Part of a small language model's weights: 11 layers, 105M tokens.
Each number is 128 + 24 x the weight over its row's rms, rounded and kept within 0 to 255. Layers, rows and columns count from 0. Numbers have three digits each. The size before them is the row's rms in percent of the matrix's.

# layer 3 attention query, 320x160, rms 0.152, rows 0-319, columns 80-119
142:159117129108162121100132168124156118108083123116105094158162114111132094075133089158106095105125163075137085082109135127
095:102161152167114136143102105102124150128157151192109114119132155101109162154166124112190137147167124123116146131103100118
099:174087153081143128113120165168121128131106104081130145126089139150119106124161119146072136107088103146152075101143135109
092:151115122110180095110138138176145128113114104137130108126143117128119089102108122154145126092141136113142091115123140125
091:070173083152122110170127087099130136117123133136146146139114113150131130140070136112120131172135132113105168171099150145
094:139083123080114148119122130111124127139075122068145147142097129165132119119165115126083087124125133121137112101124133131
087:122162153169161120146134112131139147138164110201116080110167113109108112129100144110196180118149120144138123148160136129
089:075125104167117096152120112127128142133133150157125126126122170116151157156099131130143152137150135107094169166119133155
089:088163117162103097146127125120148145104155103171129112102135110108129137156114145148151181135174104136120181160156141135
077:131088098110094159141116126129105124107102149079150138138083126147120127140171121129068110114085155119115123136076123141
091:160094103108116156122091143141111140127113131077147147155092186142133113119172125143071117119098174116115112121095126116
100:096135166147142119148137182097135136157149129142126138105129132145142122141145118145125091122138127151129119142189162114
083:117167128132154133122156119123119117136178145184110105141167119116100134122090128094173166129135114100099141120169116150
100:133156118146151137174136109095100112083136098126107134096121104157141123135149111100140144098100129094099105133131144132
076:141117141112123120151151125119112135190142107165095122114125099156129140144099146106133135116149101104128117129117102107
088:099085144110088133153057150132136166118131178116135108120093156115141167178134102170124111110137121138071151149076132142
085:124157142156140094144158128133124152166162105150120112128139113087103137120099157109146132157136101131116147116139117148
073:112112081126142123178136115131141164093126116116136111139116109145152129129142124134093106083084119100122136149087091168
087:113174145096141127124127085142078151152197117165106115110126137131108140155093127108148139126134106080078152153130116098
079:128101139110103140148112127144126163121126168119154093111098175114173145131142125142124093103161098118072124144101104152
092:132149145140126074144146124140116088154175111118117144117131153129167120137121123131111091127141109089116161159125096121
083:108102132078132156133105139150121142113117114116117114089084154174109166177135115138049096108163141118110150120101086140
102:120112117099131093138139127124133158137135146120122104138100132136122153104126144139126163141079154112103130130102128124
091:153108111075143160100081140145087123108124136113100113111104128122145146129108129164131161087157172118147117078092117079
100:153147088153071120119121113131155146105144152154153144147135145149137147136156104132119118127146123156101123111156124148
086:127097164121141092158145097125104129142156133146116113119153109096148115120138141147133132153144145091097086102152124113
100:132120151100148121111132112129123148146117155125103110142129129093125143083118175124151103134152146123115090066113166113
097:091116149125108095123109120131129124149128145105117050149106118106157110125106129119151151105092125095140120129086069099
102:128133154155182109132123099100088086135149104144108132116151111121103105142132145102136135137127144121170114125158105099
089:165152112077106137171088159140149158098125132116121104110121134121153112140138130126094138080119139093074116084100086094
083:142178113161162090125197126136152120134109099125129156135168119131131126077170160100126105145129089113147139137137139168
091:152130103112079107105102114113134133158124158139086164114088137113125141123132114131116150111121147182146125129132117102
108:129133120092159095124111134142156096121100101098091145124173129122155120103134118150083133128123111102171114112129163113
094:122117125136114117175142098120122132147128136181138099120137149129137131142169133118141154125146113110130192146100138116
108:165118131126143093064103128147154072117143122109153160147110096153101128093115112160165111140119118109116094096146115122
082:121124124133161082128109141114134128140127097117128143109137164147134126131145093165139123104142083142140135102110151086
087:099167111123167154170155124107139165132077106129119094173147136131143135156092138071115120163132141110146146153125120141
088:169129165127114099067078095154159094100128151133108170146139085151131146101100136155141140120120129124113084097162139158
087:103123099119138162183161140106112167131115142146119079109117170147127121160164108123100102151156130136128152170095111101
083:097127103131084190171160130119130179131105129149137095121127185155134155141106121074129102144146167124104160161088098087
095:075131080123133144171147124112120166128090123128120082110100115113119120123138099122090109125125118124120185179099118098
078:167133146136123124114124122116136112115102113106145155152155119132120167117101149093182139123088149095114122119127130134
101:165133160185068120104077125120107106148147140126163166140135154149137103100129131125159123115114141111094112102144129133
101:151087149161168099146115142116163130129151122146105129118130118108173146169109151148132173110140095181104118121132137205
088:094123108091152157148182118147126133097174116114120092132125167126108127163138081119115141126145134098095127141133089136
091:144146080125184133146157118127148126151109078113097152129168126138145127168111101117151145124138174112118137114130101118
091:109117092096177154155146141101139113119106124134130150104119102122112126149087112124099087117140064110127134183116100068
087:135073145161078116105123097138109136145161141160157132093134133127091137118071148142167136112118106161113154083100166134
091:075106131117153141161187107117100140133133092123135106105089135100108126123139086116127102118127085147127130134128099121
077:110118102087148095139153118119117150081100130111089111120152050080108130099095099172120100098102126121143093165124101144
090:130150108112153150165146115139109186142196100152129137071111150149093141154128074139176113132134105090116153177120117101
076:145101139165091108138118095139141137153177162163148126109114137111111126113097142129152114126135124159100130125127144157
092:147112137147120076145149077136135126140150142127147085131118147103133143094142144140162128088113091144171146147152142139
086:117134127146152145142101114141145144104149122134141132102118111142085164143072151150129103110128102095107166153147121138
090:111123154104135091114163097112117170137088108119136162116135114159095157099113146130146121170108137082040110118126130133
084:171160102160129127124110120138102183119156124096124109095121098137114142091092131136134128123121157092125168113146130099
100:140137087147111101149130132152114118127137115164155091157138104134138127112114139081091140112114111180092121107142151126
101:153099169140117098151127092119132126161141162146119171104165153149183105153181108125105129144133153118102139087124116117
100:126143131089134166124165108107097135145103153097120142079078142098084101113138124112113084131149132124098148086104137088
096:071098161101052098073148127136119115145148104127145080152102137165093118102134161142156132144146125105126099106129113126
095:134123141137189141127108142137133126134159120108104142088137132157168099200161156114165163152124132134173132101099123138
084:118170117099125119151122146120093141108142129109125093138135092128123097106109096151085112069109153101094068094143060086
092:149118101079164084117158136147145116092088129127125110116122073073145111081123159122061107111097149126137135123118130115
109:128137107120111122137083124167131120151143132151085132124138098180133155108074154106126173114118116147132144174106178128
085:179090112131130144126122123130132109141132102139122106107092104150169179122137159149113124157106126104115134178196154146
130:124117175096076133148103110126122089106097108101131166172097103185127170138123160146110105120096150183129113147155099106
134:134115107161185114111113156121131140129162119121141110093135140111119067136122097099108118143162126080129133108092130115
085:153129128122145132134162135161150128127134122144135107099127133095141135100143122144172105132123124108109145142131178130
110:120115159120052128121131115124126110141102150124116162120126108133133193141131141121125120091081138173138093144123088143
119:097108088153165123150122145123118133147145148133116128113124128104138102156129086101081185142153104088139145102089091137
091:142122173116084152118118125127083110110103112127132144129116121151128185162123165115114144072078126167140112162124107130
120:113101103165159139121125146120107175168140139129117124098149145116133105136126084110078133152161116101150130097107087143
106:113099113130138113121112183122109159184131115115133103126127137140137108112133099098082162128123127090156144111112115147
115:107112116145171141101115124149160112141141141092132102133141150093130084158085097136120132160168136109128164119110122084
105:155152139095102124115165100111142115104131095132144140170143133151130154103138141166143125127108127145079133126170147101
098:156144167105125161133125092114115079076092156162097121142099074143137129144112153138152122109102136157146134141095142141
106:158131140082080148074125123126156126133109092127176123165130125123150144094149135188143125101128138177103105113131151120
102:114147179099105133147167089116124087067112146149099120143125103145165156142111170153168102107077116146145111151149123137
098:117105105150137130111107146155147195165140139153134119114147129100097144141134099084108151120160125096157165084146113168
094:101079119137118133123105151139110136169192127132161113114158133101068147099097106109115120134132126125112107109143141150
092:142093144157135118092131104106148065103099134138139127139124084146126132145126172137148127129110156162110122140104152120
100:144119120162140131113127132131123129151103141155112152081127147128138114152112118062130142143136132100149138113109105123
102:110155105114110112155122190143108136120160116100123164169146108158117128126163159126086135150127106089133132131142097146
093:111098125144157086171116137162132140110122114099140112065169122170137095138118136136099129132139153099121093132105101138
101:101117132127110168104091118069135104134169148157116128136100087123164122129091127144119153093111140132122141093120122166
106:116155146137136166162132184104131122146110134158108090140147112111137134165142164147105124147092140122179160137141101116
111:134140101112175144136146169170135130128139141155095147091119163142108121144101130148098065139143093139174130129138124112
096:183123105151127084124124114166116140146127081105164141120093131097058148107118119121147112108149107103067116127123191108
100:127157136121126187108162098122131136110163115122156103142141128138140136145127104107158086099117150147106101077162138147
098:160138117135130083135092127121128130111098103100165137104165126138120135142159153144125138100125147112088098100155130188
101:092139133136132121169123150147123128148146117087126082107149128160123133155163127151118166100137114101134126156121083125
095:102110113106146124160134086111132073118122143098097166114117135113148126109083110130143147132159155121119153164126106097
101:116110105137109147081104111124147181176147120135151104161115111112093165104165111110120156117140138125097146085158146171
102:091140172147126102162123097121126158107128097100120116098118120120096131155114164116133094109114140114093159108144133102
088:124127113117126129139146148089154151142150140177152152152102136136155151130168172106143146145124102114125124150178093143
104:108135133114133132094147146122153143141100127112165084158130159129153131120183105145152147149114112151113121136139144081
102:151142100156135120177122116101168168147117107105134130109169143091117154137156138109137121115104125157108150103133139135
129:108121136098133127153125132141141114067134092138092164101086101128100134120112158134152112112125150165120111130139150139
125:167096119160123128113124137123118153179117151096152126169147147124149119119119098154090151151125126094144154139131095118
093:154132108150145141155142085108152182113128116117144107127140145106111151166141081115127085097124136147120173087132151122
104:102144171087125126135143145127149095051130114159087081089101121122083167124120150160165090087127119125100102136103126158
108:154122141124122136122141136116125123198125169119149143145146142099139117120103101143107153134132119081132161159128116120
090:125133169137125151123099139138156093102154098139100108129106108124118121126144173132149121096105136161122082127125132114
108:129117132131112127139134143151135140185123151116129121159166112136147136112102121159128144156149147109142167154109089116
088:149096144130132138129102168117144148189127147134144098142157135126157114110119123140091138126091141115154155174135094154
109:118110109111085097142113118144121133173126134084153118158119128088152160104120121145144110134150141105087196146147131118
096:135128094152117120105140128118108133090166099128123160097135154153144100132155143104110111105094098165140118085154142133
092:102110171137153143129136144142119090082117125147116100117140093099124140127132128092138116118101087130137137149133128109
105:145109113130129128104119134110098116079158130114145144108129164109082116096151116124130101083135108170150142122179147173
105:111116153115151117135158126132149102066111125154087122106106101137130135127120155123166125121101134142151105134122154133
104:121130133149088151134092116146135142150118144108140110129160097079139153127126115129174132133146135102154180135132126130
106:121156117160124120118134082098125145133164123148175164109134141138080153106122141139151127161165124119138102105135117138
088:141105146148117136100144110109129113143147144130110139128115098128100103156148147103125097122111129147121151153170131070
097:130128146129113138165121117130143126183096137130137133160131101095175144141094135130151129149154131106127163166112119121
110:111177111147167108139101112112101119125161118135098154105103135159138147165160144130076138150079092103114103113122104105
083:136072148137118094122117163160136129151144116133115084129154098150158125145110127102044141135091142115158113100111121114
094:079117149110156159106111161094123110129119154161182144121146134127103152089102126127121116110138123136104130171112145188
102:106149148136151156147100164169144132143122139168092111131135150103168116145158155134119137137096139110138181152175104125
108:114140121121187129148143168148135123109098130168138122114121179164157133134133155169106088172121098118125132136107123158
109:215115097186108118141150117154123161100148106116146110103112109130109122146120165167144146130115136136125133122118151140
115:090097130100112119120159172132141125106128109141110056146109112123106099106122131142121114099158163135125160114177154151
097:181084133125092127105092136128151153124121112124151115105133101132104113152117161162138130119119152175116107116162169125
092:124139144115132133098103125151138133168092140129125073124143107105117128121130129129120135096109131119176115099115115147
103:077152102121115122131149131085101121173112135104163158091109116155110130084104108112156124145145095119095072125103115092
098:112120117187155149100114087091119167120144122112156119098123138124111114116123111128136106134136173115117159127166165166
111:098096127123107101104158169143160153145138124122128075135153094129111100122142160098156158117140169114131160140153120134
100:132130144141180149106112121084134129094109142153122181130087122145130168138131184145142120148110145112100120133156167148
114:094094149111127148108094138117137110123149147110127120159132163078141146119159087113134138111135130166141121098152129144
119:103115136118131150121133140133129136129116113154132143090140071122112117156153147127094130135097145116151145155141147117
127:117093146113133121123128164142132137117105114159124132166143152118166111124115094093162130148124163180109142098107113161
128:136105149121146124108115159128115114120101121151136168141118135128168136134125102104130144146131162164118141099141118142
108:101116119118131123144137151122123121103118132137069110142135123108174168103107101128163119124168120147082128107144125118
119:141149108122124129100115126126148163148152132112135137095118127139120106135123163150101124157116082097139095150125121091
097:122100164108133101116105114114140110145109121126117132144133140120157124171127111137132136146130153165112157097142131129
106:133147118124110101164119108128147139156135112115154085100128190119087097098159164136082119087141103098092092152117117115
120:108091151120148126124136158120108104120085126152130129123116137125155144137125109108161167124130152161127121107111126136
103:097107138142145159092139174134128092072103115162154097112152154113119113116155131081124135135121153143180139119121138137
122:125107139108139138116133163137128106123090112125116131153141137147162124141112114091194153129096155145145112097126116156
110:144098113127107118120119140132152154146120114108097149164126130128156142111144113146156099126149122139145094122112117127
093:150166095098086109122103091142140199180160114144122135119117154138073122104138124153112139122142094087140121154154135130
100:155126103111140140169131136123130151141095116142140130165148123110178140142122107124164103116102102143128121124131140153
110:137075133134105117109128118116150102146129106109074161163137144163137132111151117123183155147159127146144128091141131112
103:091088132126127161143141132144097090141097116141142161125103092105188129123112115109122154125115173164086117121134141156
105:148094150100126122165138150146144161134097137133124108147147130108154188155081103128126111131113120156126121116144155164
100:111132136141132141129088146119156112082132121152139147151114141116116159109167154134103159123133158160168157096135140158
108:106118152156148152123123114170129090071128120143137162146109126125129096162153157128142147142112163135134137082106120105
094:086127145174144173137096128146118120097130133141077167147127140135106088135164109127127117117157164174119171092085107136
094:159085133123142112108155143122148152140116143118148128142113124107166143134107110125188150169120151161113138133108155130
108:130155134129112137111157147149139162114153124140153121138159098107102185094088105155115131107110184138125111146118179136
097:080099094143137145151107121100103119096114148135110177145075124085118075133163129152116101116174124100097136123104059112
099:122121124115162143144079112132173094068153102168141137095127133126131116199131149117148102106118124128130085112173103144
107:136115107115140151143157112112082143120145131102119107135131127107097105092154101114140115135126145132122099107109077146
122:094143100136147127112168132089110107124155148117204131121119078129113191113089098116148138134135164107115168130100155160
107:148125116153073131132114143117137139120136129127109093129081139141139175081117151168125148112167111083118096115118113130
114:117146090127148126136158126079120078117127097116119129127130066168103156136141097127114133146101158140117144096142143128
108:167134111140145136130165147085138147120140116097134150131169095172103153101123084113172092150150144100128123120129069136
099:108124128129174102165130123127135137082130123122108129122127138107128086172114154140097105127099085167155120103148095118
115:108073128147097122117161117108141114184110164131124132142107128138147111103109132102120148146146103113091112150146129142
118:150132151101139130112109168097148124114128089127129137118127139133110106190128178102127134111143075171142066141151115131
117:116127099150132130159138140094103127139090075116125132134132105184171143142130139095115138133155179116117107090129158115
101:139118155101110146117114091136146144092127128098106139113128129103137176160147105138116105128114105127137154119166113146
124:142181154149113093112159134125140177113111141165130156151132137125091111101080128109115141119172126122086114099112152125
116:150158159172156099130124135143112179142114131135172145141130132085143089118081096125131166147151130125098125114134149144
107:151164119144138104115149153134110160139096131143128107150125157166113093135100116135117144149174149134124106110101111123
108:107097106140147172114111120137129110137165125135105161111111116127096159132156140118131107142094094148113142136132126111
108:164118150111142109141137143150106144146158136102164135149126144111135080124084143136121092149124127153106146123147136121
107:119127156125119135146126108146159088134113152110122105110154153087127146122184135117121192101090114120100089161119113079
114:140145122164137119139137139113128149144125120123162157140106136094133086127113148141122160141160153118096117096134142138
102:174170128111110114130146100124092172150089126129180113121135120103127090127111158126085159134135145136152105141149091154
108:162166121131131106132142172121111162159150108108125123183107157104145123084117072080130155163139139100133099118138131121
104:135115122143157115111132145111181140139150148121140144115119150076108110115106085111151137129163153087084129120116128144
111:111084108110133142140107140126134087087131113129099122116133111185078154112147142127174087126126126144158135165109147131
105:119155121162146137109120130143153167149126155139155151125130175090155142131134115108066148110147147129106110100162093144
109:129135124144122125133167153141117119144115135150131168170123132140149086127130107138121148171149138135095122109110148097
109:165171146131152107141122134168107164129103081123157157134122114104147137109085130125103134146103146124112153113129132137
098:166141150128147097148164122127172172145144140074122091122141167093138125130109082087107119143154088132111138103129101117
107:124165150140117124133097137106143103098081112135121111129151111123139120111165129140159142137161154164148126121098168133
110:124113117171109097125092174121097098140102138163120135101142074117126130129129160156146137152106100125143118150085150174
102:132132157152098141155108144103121115119118123122112144162156097147121133135108137165152117110149177152147133118097175170
103:163090095145166110103144161138140141139134147112169123159120121109120136097095080130130161185149102122128176132121162126
116:121127159116106124115095105126169134105166123136123118088125107096142156151112112108121118104154132128144099129112139133
100:131104110116140148150143144125082120119109106136126181162152103156098122119119156158133132124170168139112162146103136126
103:097154098128134115108115094109106132106121132135116134146110144150115071136114132140126078092129139138124097093156093174
105:151154121152114161149121116154143162153127095151128149125125140148095190122130124133082124104159127103120128084097113114
103:119121133083158133124135113101155117092163130097159102128114074114144138144111114155122122165144102109129125131138128164
114:101111142176130129134101140085114092153129141150155154112129139110114132115131158132140197115152172109098108122060160151
112:119113126145110174126142115106136116129126100120098097090132118106160089136150130096106136136119095134117131150157103148
121:128109111145110159134154099142155181161145125118148125149141123153122111155114093093082113163164120143123152106160100148
113:074133106114126107101161134147149158146090113136105125112150160177118146099174122162119117102178125126148177148116126127
110:145126122115147095139162146151140131084126104125144170133083103182102148127093105162142124180187145114116148119093144079
105:113109126118101103098104130137141130129090109092130140134093124172089107113142102181185126107157117128135136132108170103
095:172097074166123116146089099114095109122118064121147127149110062179100138152077139149158136152163150126110087120131146130
109:080154112157115096159133122114088155145138126164113110112069115168116141149118162130138128132105149125118134160078136156
083:156122157085105084111079091110140113138090115115114124135155129103132127075128080129135131103104079147178160119102099107
089:176153151122115151111087109110130141114133100102134102137182134088163128066129103139138148121125088160159171106145121129
065:157103137108133152130161140141148094126157150123156149141130133119113152127129158138111153130167122137152123127187152078
071:162154113123137151124050132109140155111112109116134109126186120118147108098105126157127140135129105149125175114075123134
089:186125154119112150130089119120159125113156103121139137139142138102144151084094119135142151091118083156165152125155164127
082:144109159120119117113098164148141114147178120139141181141158130088118114113119138168163167118148090171118151095126151104
069:083093116152142097150199124135123107128144151141125152130092107164094143164148149119121080132148159083124084144144121135
078:081139124132110138149198090136105138116093153102106116115091122164119111155140100126111102139101153075087091122133095127
072:143189136127111179154079123124126155125099126105121141152146124123141120117103110117138175127067104128121162101139136107
092:093117166165108134122083109140099114147129143096105155139150072137125142150078129146171143128100095139135131149092123144
088:157172138130109099069125136131151089114134103134132146120118137104123135148121126117156161126134141148109096103113156104
080:158153140128117134091110146109144138106111116127118148109156109062168110111145123155145163144112135167132148097151122154
081:117140145136139115128202132101121109118116117128150132107063154114161127131166083117136086142119163120147082143136101138
100:136145148101133113109062134098153116109139103145185066095129148089160124091159095084122122102147127157152166148123137110
089:098142133109131147169133128125123145116132113144139091143099150153121157135168088106089080143168105137144147140165123114
078:121093183125122087116134144144139106161114149155122170126081105122123137148181110136148132138109163106117090115192108170
096:118152113103152108141145105148128142138128122116155126116089161181092099164115098129129123143165122101133111116108122102
116:106110105110114114164149099120086164153151118094121149090132120167123123165096158138149125129128126126100117134094106142
059:161115164087143125117071096081137150125134114096122086078170126085171115107147143123131144123106153142079166124106098144
118:121113113125116094165129127105156136123138119113136050143143128121109151095157146133134136081132102163154110151182177099
103:119141127141135125151175110137131123075127106109089132141149085159063122135087157100163101069130120129132123127104138149
104:115181082120101129112152093146092103136097135117146159163122132135105165142141094125135127107127121165143121114138119094
102:143095111101148123115141098149139113149139170135115109132158132129109163129179114103109162174123132093149113133133112103
108:105120065131147128091125128109108136151122136152127082131159109141090138141136171115149160127131118147130150103131117109
095:148118123145113129135121163080110165159120112129121128085105146088144099121112140101130121113139129179133142133119113080
121:171136131106117130154180113114172126144133099135128107115135115151100134098134110123144092101137141085133139113146164158
108:118141130132142135134147109127127114091161110122128175129114107150154142189152090163098136162103118126119095134190104142
095:165137126146112132120123131110111110140088122147133141137116136148146091161083143130126151126143136112128114092137138155
101:093117151132104094147113135123108112139144106123127070144127111123154151079099119174148095113173129185155115104149132129
124:133143125103133154115116100116111154131080142133078135147129133136111084119123138106154128110100113143110129101184096120
107:108118094166105100089139133123160114127172142124136122141147126118124121120095140150122122192076153155133116133100173109
120:070119126160101124146165126109097119118170164146133136116119154136094136156120116111138149113102184150134142158119129107
090:152097126169163120060115111157169104156121124132144115104144117108132092108128109089093121111123122127166120098121099123
102:152111121150181138078139125145147116148121080126138106102141118115129125080173129143103130145124091131121105128124103139
072:173148124094143156148130147145140142131103132125118105137118125128144105149133189166153129126168078126092105117129138147
077:150094160153203143099105132151136108128140107113165093095139116122115124097153121129082115137115156158133137135103093109
080:157102135117180122131114117164146098163117086133146090135116141127106123093152119159101133128137095137122100127148089133
081:134101155155177128122126105162145130146113097143165105100118139144128137123150146170131135142167081149100077099129103155
081:099160111098051129195133137092108147135122165120092137145133143156132139140097150112158139119145155125152138119162154149
076:103149116141061122146144108125092131129135163102108177129140128131149107156104109101176136133118189111133124126111150171
081:149114147169202118134128129163137112125109112114152147121111151138117122144149108129101092138101132142101114131090094119
087:119076152168112107130094106153121109092108148149105116139084142147131119164114110150093075155157125151124108146153077138
094:128154100138144128096122115134171089083102127164127120116106146138108132109140146151112113148108101111112100102168125116
078:173120109153158137088141138153166096125135137156123125108135109112111143102195143146091148161114091152116089089136113115
070:111182103125130143160156140121103124136157108096069174099164133098152150124125139129162136123116114130153106104147179133
095:126119139154153138092134172140143105127133100130133136115163111121097089090144110119141148129105100125096151141120138116
078:114125112134126138151148162095083161174138122094128120157142130113122130148081129101114132138151126143123196162163149158
079:156131123118105117177169169151140090135120200130064122149121112120135155176178131144123128133114104098135120100159156118
080:118168110107106135126092137110108163161131112107107194141136155128159055119061112110163129143134128121102167114155108130
109:110156126112098096116125122114080170132153094141122136108109168146155115171100128123133130106161141118129103121098099103
053:115137142158167137100112160096150135122108065142159088099137122171135145122147121089135112099109138152106116121084109098
098:129089130106143125118129119130164109106157116100172111137100146143098089138104127134133115120100086126170108141139120118
093:143104167134135138137115107099123091133123186081112120127142145130151128161110100104140107135173163132140144138179128129
090:120110133139142160115115107131103141162088157134097159122109162098145114135161107131125115154179167129148110119132131151
102:157144127100096145123121103126117127137138152103119120109120128139131151107150123097130147156088145104144123164134147151
100:100088126174160162085118107073106122189126144154136150098127130152140108127133144108165146165127143102105141143092114170
090:117113103136131099132090142091147153136092102168165132125101158141100129149100128116142146108129137129156114157086103101
110:121107106102125130115180156135156095144142065096186142130148094161109095096119134127160136126106099113097142116098155126
107:162104116125112152124128134168117129094185120099081109126168079103113110143112115198125142119113125165124137133178108134
093:148137128135131153137129168138151101111118156144064144130145159095129119119148142151127167133154150105115148105150160119
102:097123146140125111140123102118108129109134112120112110118144099132112150096122128192130109148164108148170127091157117125
089:165113112160162173061131080105134094180099152138133128111103134131145133187165127096132114140114157160150113137094104151
095:141118126160160115073098094118139082122170120110138116143117143130103121133124139132125113169133170163161097125122110131
110:121117111151137103106142140156140137140145151111143139113113159112115126146114117084150096136130112124132123118099137105
109:143126126093113124172119115119099120104130112128136166145143092158077124171114111142151093103113142156142168122165145157
110:112125110132138144090117136148141119148105141096105130128108113103158135072140159122107141136104125107098091162108126097
099:142123147124144113053122125129133113139141156118132125085093151097118165145121173119133136140130117117126132125103088102
102:127110153108129146169129117077142124112126149138135128144156114142133132151115099111101105122144140135129158080123156132
120:123155142128157140117116114134142123148121139129098122133121107088153148105112138118101169097144105108163115132115134130
117:163107133131119124124107131122150139160096113172157132101109171164101131149130142142158100149123120147109125147145119122
099:149063155130146150144144100105137130137114101103162105122048136118134146111101177092087137139113121128117141115102112143
100:129133111093150139115137119143105168126159120091135121135119112112144178121077133079127130099148140127190136129067145091
122:119110149130123118157127118094103127116164114142124144117131124146116125136140102154158062115126155163101141118145133168
118:144132131155144118130115155141143107136133124123107149122089161132131141085133158069085180139153116139130106138122130138
105:087139095099102136160113125118141079155158129097107132153132100106150128087123130135160110104111099137121110099106142104
113:120108153112158137123148151109134130118137099160145127138160110171082108142181094129124118157189119116133122131143124143
110:102097102126088156167117162146137110143112122107100081159154101113144113077102137121136093074144113135149148140148139161
106:139125149131129163144091172143090136127086134139140141106104134139129172113117146116164106110144143142132154139085102152
098:154149110148150136089108138117131146171081162126139152108079174104123149109125186095127148136109111117142123134148154113
108:120104136108149109134145120108122152107152105138144119136156134140137106154137090152094098146135141137102111119122104127
096:131092144106108115150139199154096122138138111129152129120167133172113147148168121116180103111149112167148170157080113127
096:085166132123113162099121054115150080108130166081100124116131092131165160124089142128139153099105108139135112117131185129
091:116131131142102131100133111129141085155110112160197134120111116147144131080112147116115090143132145118101087119150111101
106:131175092096111167165128141112117144176115140114124118135140119117148121165126112110143073112101162111099135145167124113
095:163153099090145134139126139142137160080101127125101117142121113099148150176102124123102124124100128111129168159144139120
085:137141121149100140111121110133141129150154155181131122108097123147100165117119185121148143143130110124151138108134164130
092:127152117139107103096141161125167124130149139106184146128119137092137140135132144158148118147144127090134102128136145089
082:110125140126175106109133186135132147123163112126089116118187136115071093139108110112108155115095110123120132167127098140
090:110116120126135129114146141133120089128131121119147149123105146136129163119106085113104101106154116099133121130132149124
094:119081125107132091141130170153106099121123108121145144145147100144142130138152079125090125112144122155104140121090105114
095:160078110135133114097170164116135151130139153129169172132137124117124129190097107139163126135082120093139096125117105113
101:123108143179113137074117158135133135124124142149151184105121126129085153101152119157127160135117119135155102109155125132
104:132123101139154125107138090114114147153138148111108150129125114118125133120146073101139126183147156176158110080116108157
099:148148137095124123144137182140108127141146116141094116132159110116085128171132116102121129111118135149129127147133099155
094:149076121128109090121122132137122101118112127163151152162119101145131147134135146148135118144179149137130134108108078161
117:111138125171157111119173142180140132103126143125151121109135132117147093131125134120177107107120135147124096105096097135
118:141108119091090138112159149116089123127099093125122132168146126093089145124115141131134155112132134119155156165170124147
114:113166148132184129160088117178130115126179125125169150123125120146168128119154151116108149164126124124123127129095141112
112:120161125132151158104152123177134113120129123100165119084125150178141134134113143140149094101112156154159126093107087129
098:155091101127114151099099113083144145166134135119108102126142119113122145123120123117097129172129138127136156125153181100
118:122132141161167149133081121151123124149178130120146155093134110127155108121145137105123099119110132115127119115105129162
120:164099124127102102114139156092138107159111140132129116122141161130084168148111153122133123133169137129151117111141145105
096:129138105138161139130090130105102100165150138078142099075115132124141095137119126098088108165123164100131136131102097116
103:167118088119161142095112137156121168143127112130132126109104110102150121083116103109154108115117156167151120106125119157
113:121095121097064091127156094123112150090126135158120112140123117124125145118113133112097125101169135127118136147159138148
108:142135141142186126155078126137154119097147125107142157096134142136127092110134124136110128151103144106146097104083131145
111:110129110122153138154095121135133108114144134125151130131106117112158065104127114117147082123145148122121139148100143190
106:138092147095147132114154145077139131136117120128117119144141143114082117142129141144097125128144115113146109136171104126
112:122129108140112159153104109142141150086140107132126129118144097117175084059142139137124099129112156096142111133115123190
097:164128111130123148149105139157050104100132112179123096123110127117107150111116149095138116135116168076136144130086112169
100:084130130150116134148086153156137096165114148091147162114142137142129131128169103124127126133104148140106114130096136100
104:142097125081133102091149146060131150120102108124093122132141171118103143142113093142112130108139102152125145145154130126
091:163120163143169148164150173132118129116146149137143101118185157120091148165118144126130156143086092122143150145146123145
100:105154143159114152098106090121151091148137152106130159173094077140173095088169151133104152106126143139120091130097135146
100:175162128114097119111156129091139170145085110151157153167093129161138166153104150148133075147142164124142111127149114133
103:096136125131107174143140160144120107166107175101133162127129144148193169186144123132112085162141119108064121095143122137
099:100118099107124141128127164180115140150124186112096099125145109151147161128160104138105114134133130148119137114160109132
088:133160115105081104148121123153112104112131124159129120166118086114093127140138127126141145124106145114135135127124141104
096:125127134153099107132129171102190150138108145131160156127129176108125158151119126161140158158165138131133170129130127106
087:113150151112167111132116139145110100162159135096106123091188108125085112124120126135135156116068090145123130135125126108
097:101075130125129131142106098169170124127119156129146144076119170120132145064113089108090125156141133124135116123137163153
087:164106134143209128112165161155088114095155123132144098117160120125099165143110103098112120117141159131108130128094105145
095:103077124150116124107148145107170162148120159115154168089146133106094164153118124099144146116097127156127143122166109109
093:132104111093109086127136142168138133112115127122120126061159162109078148133114115113142203166097141138172107123137143092
097:118097093155102119089125137108131122130123136115119147103112133102133162136089087062138151129144140144092154147108116132
097:137168132122154140114139135161096082113135137126131093072144152107127142168117127111154118150089106124118107117122079145
095:134118101138154112131152126119082180054143119168117105139129114123120119121095103110181099128151177110162172122128133167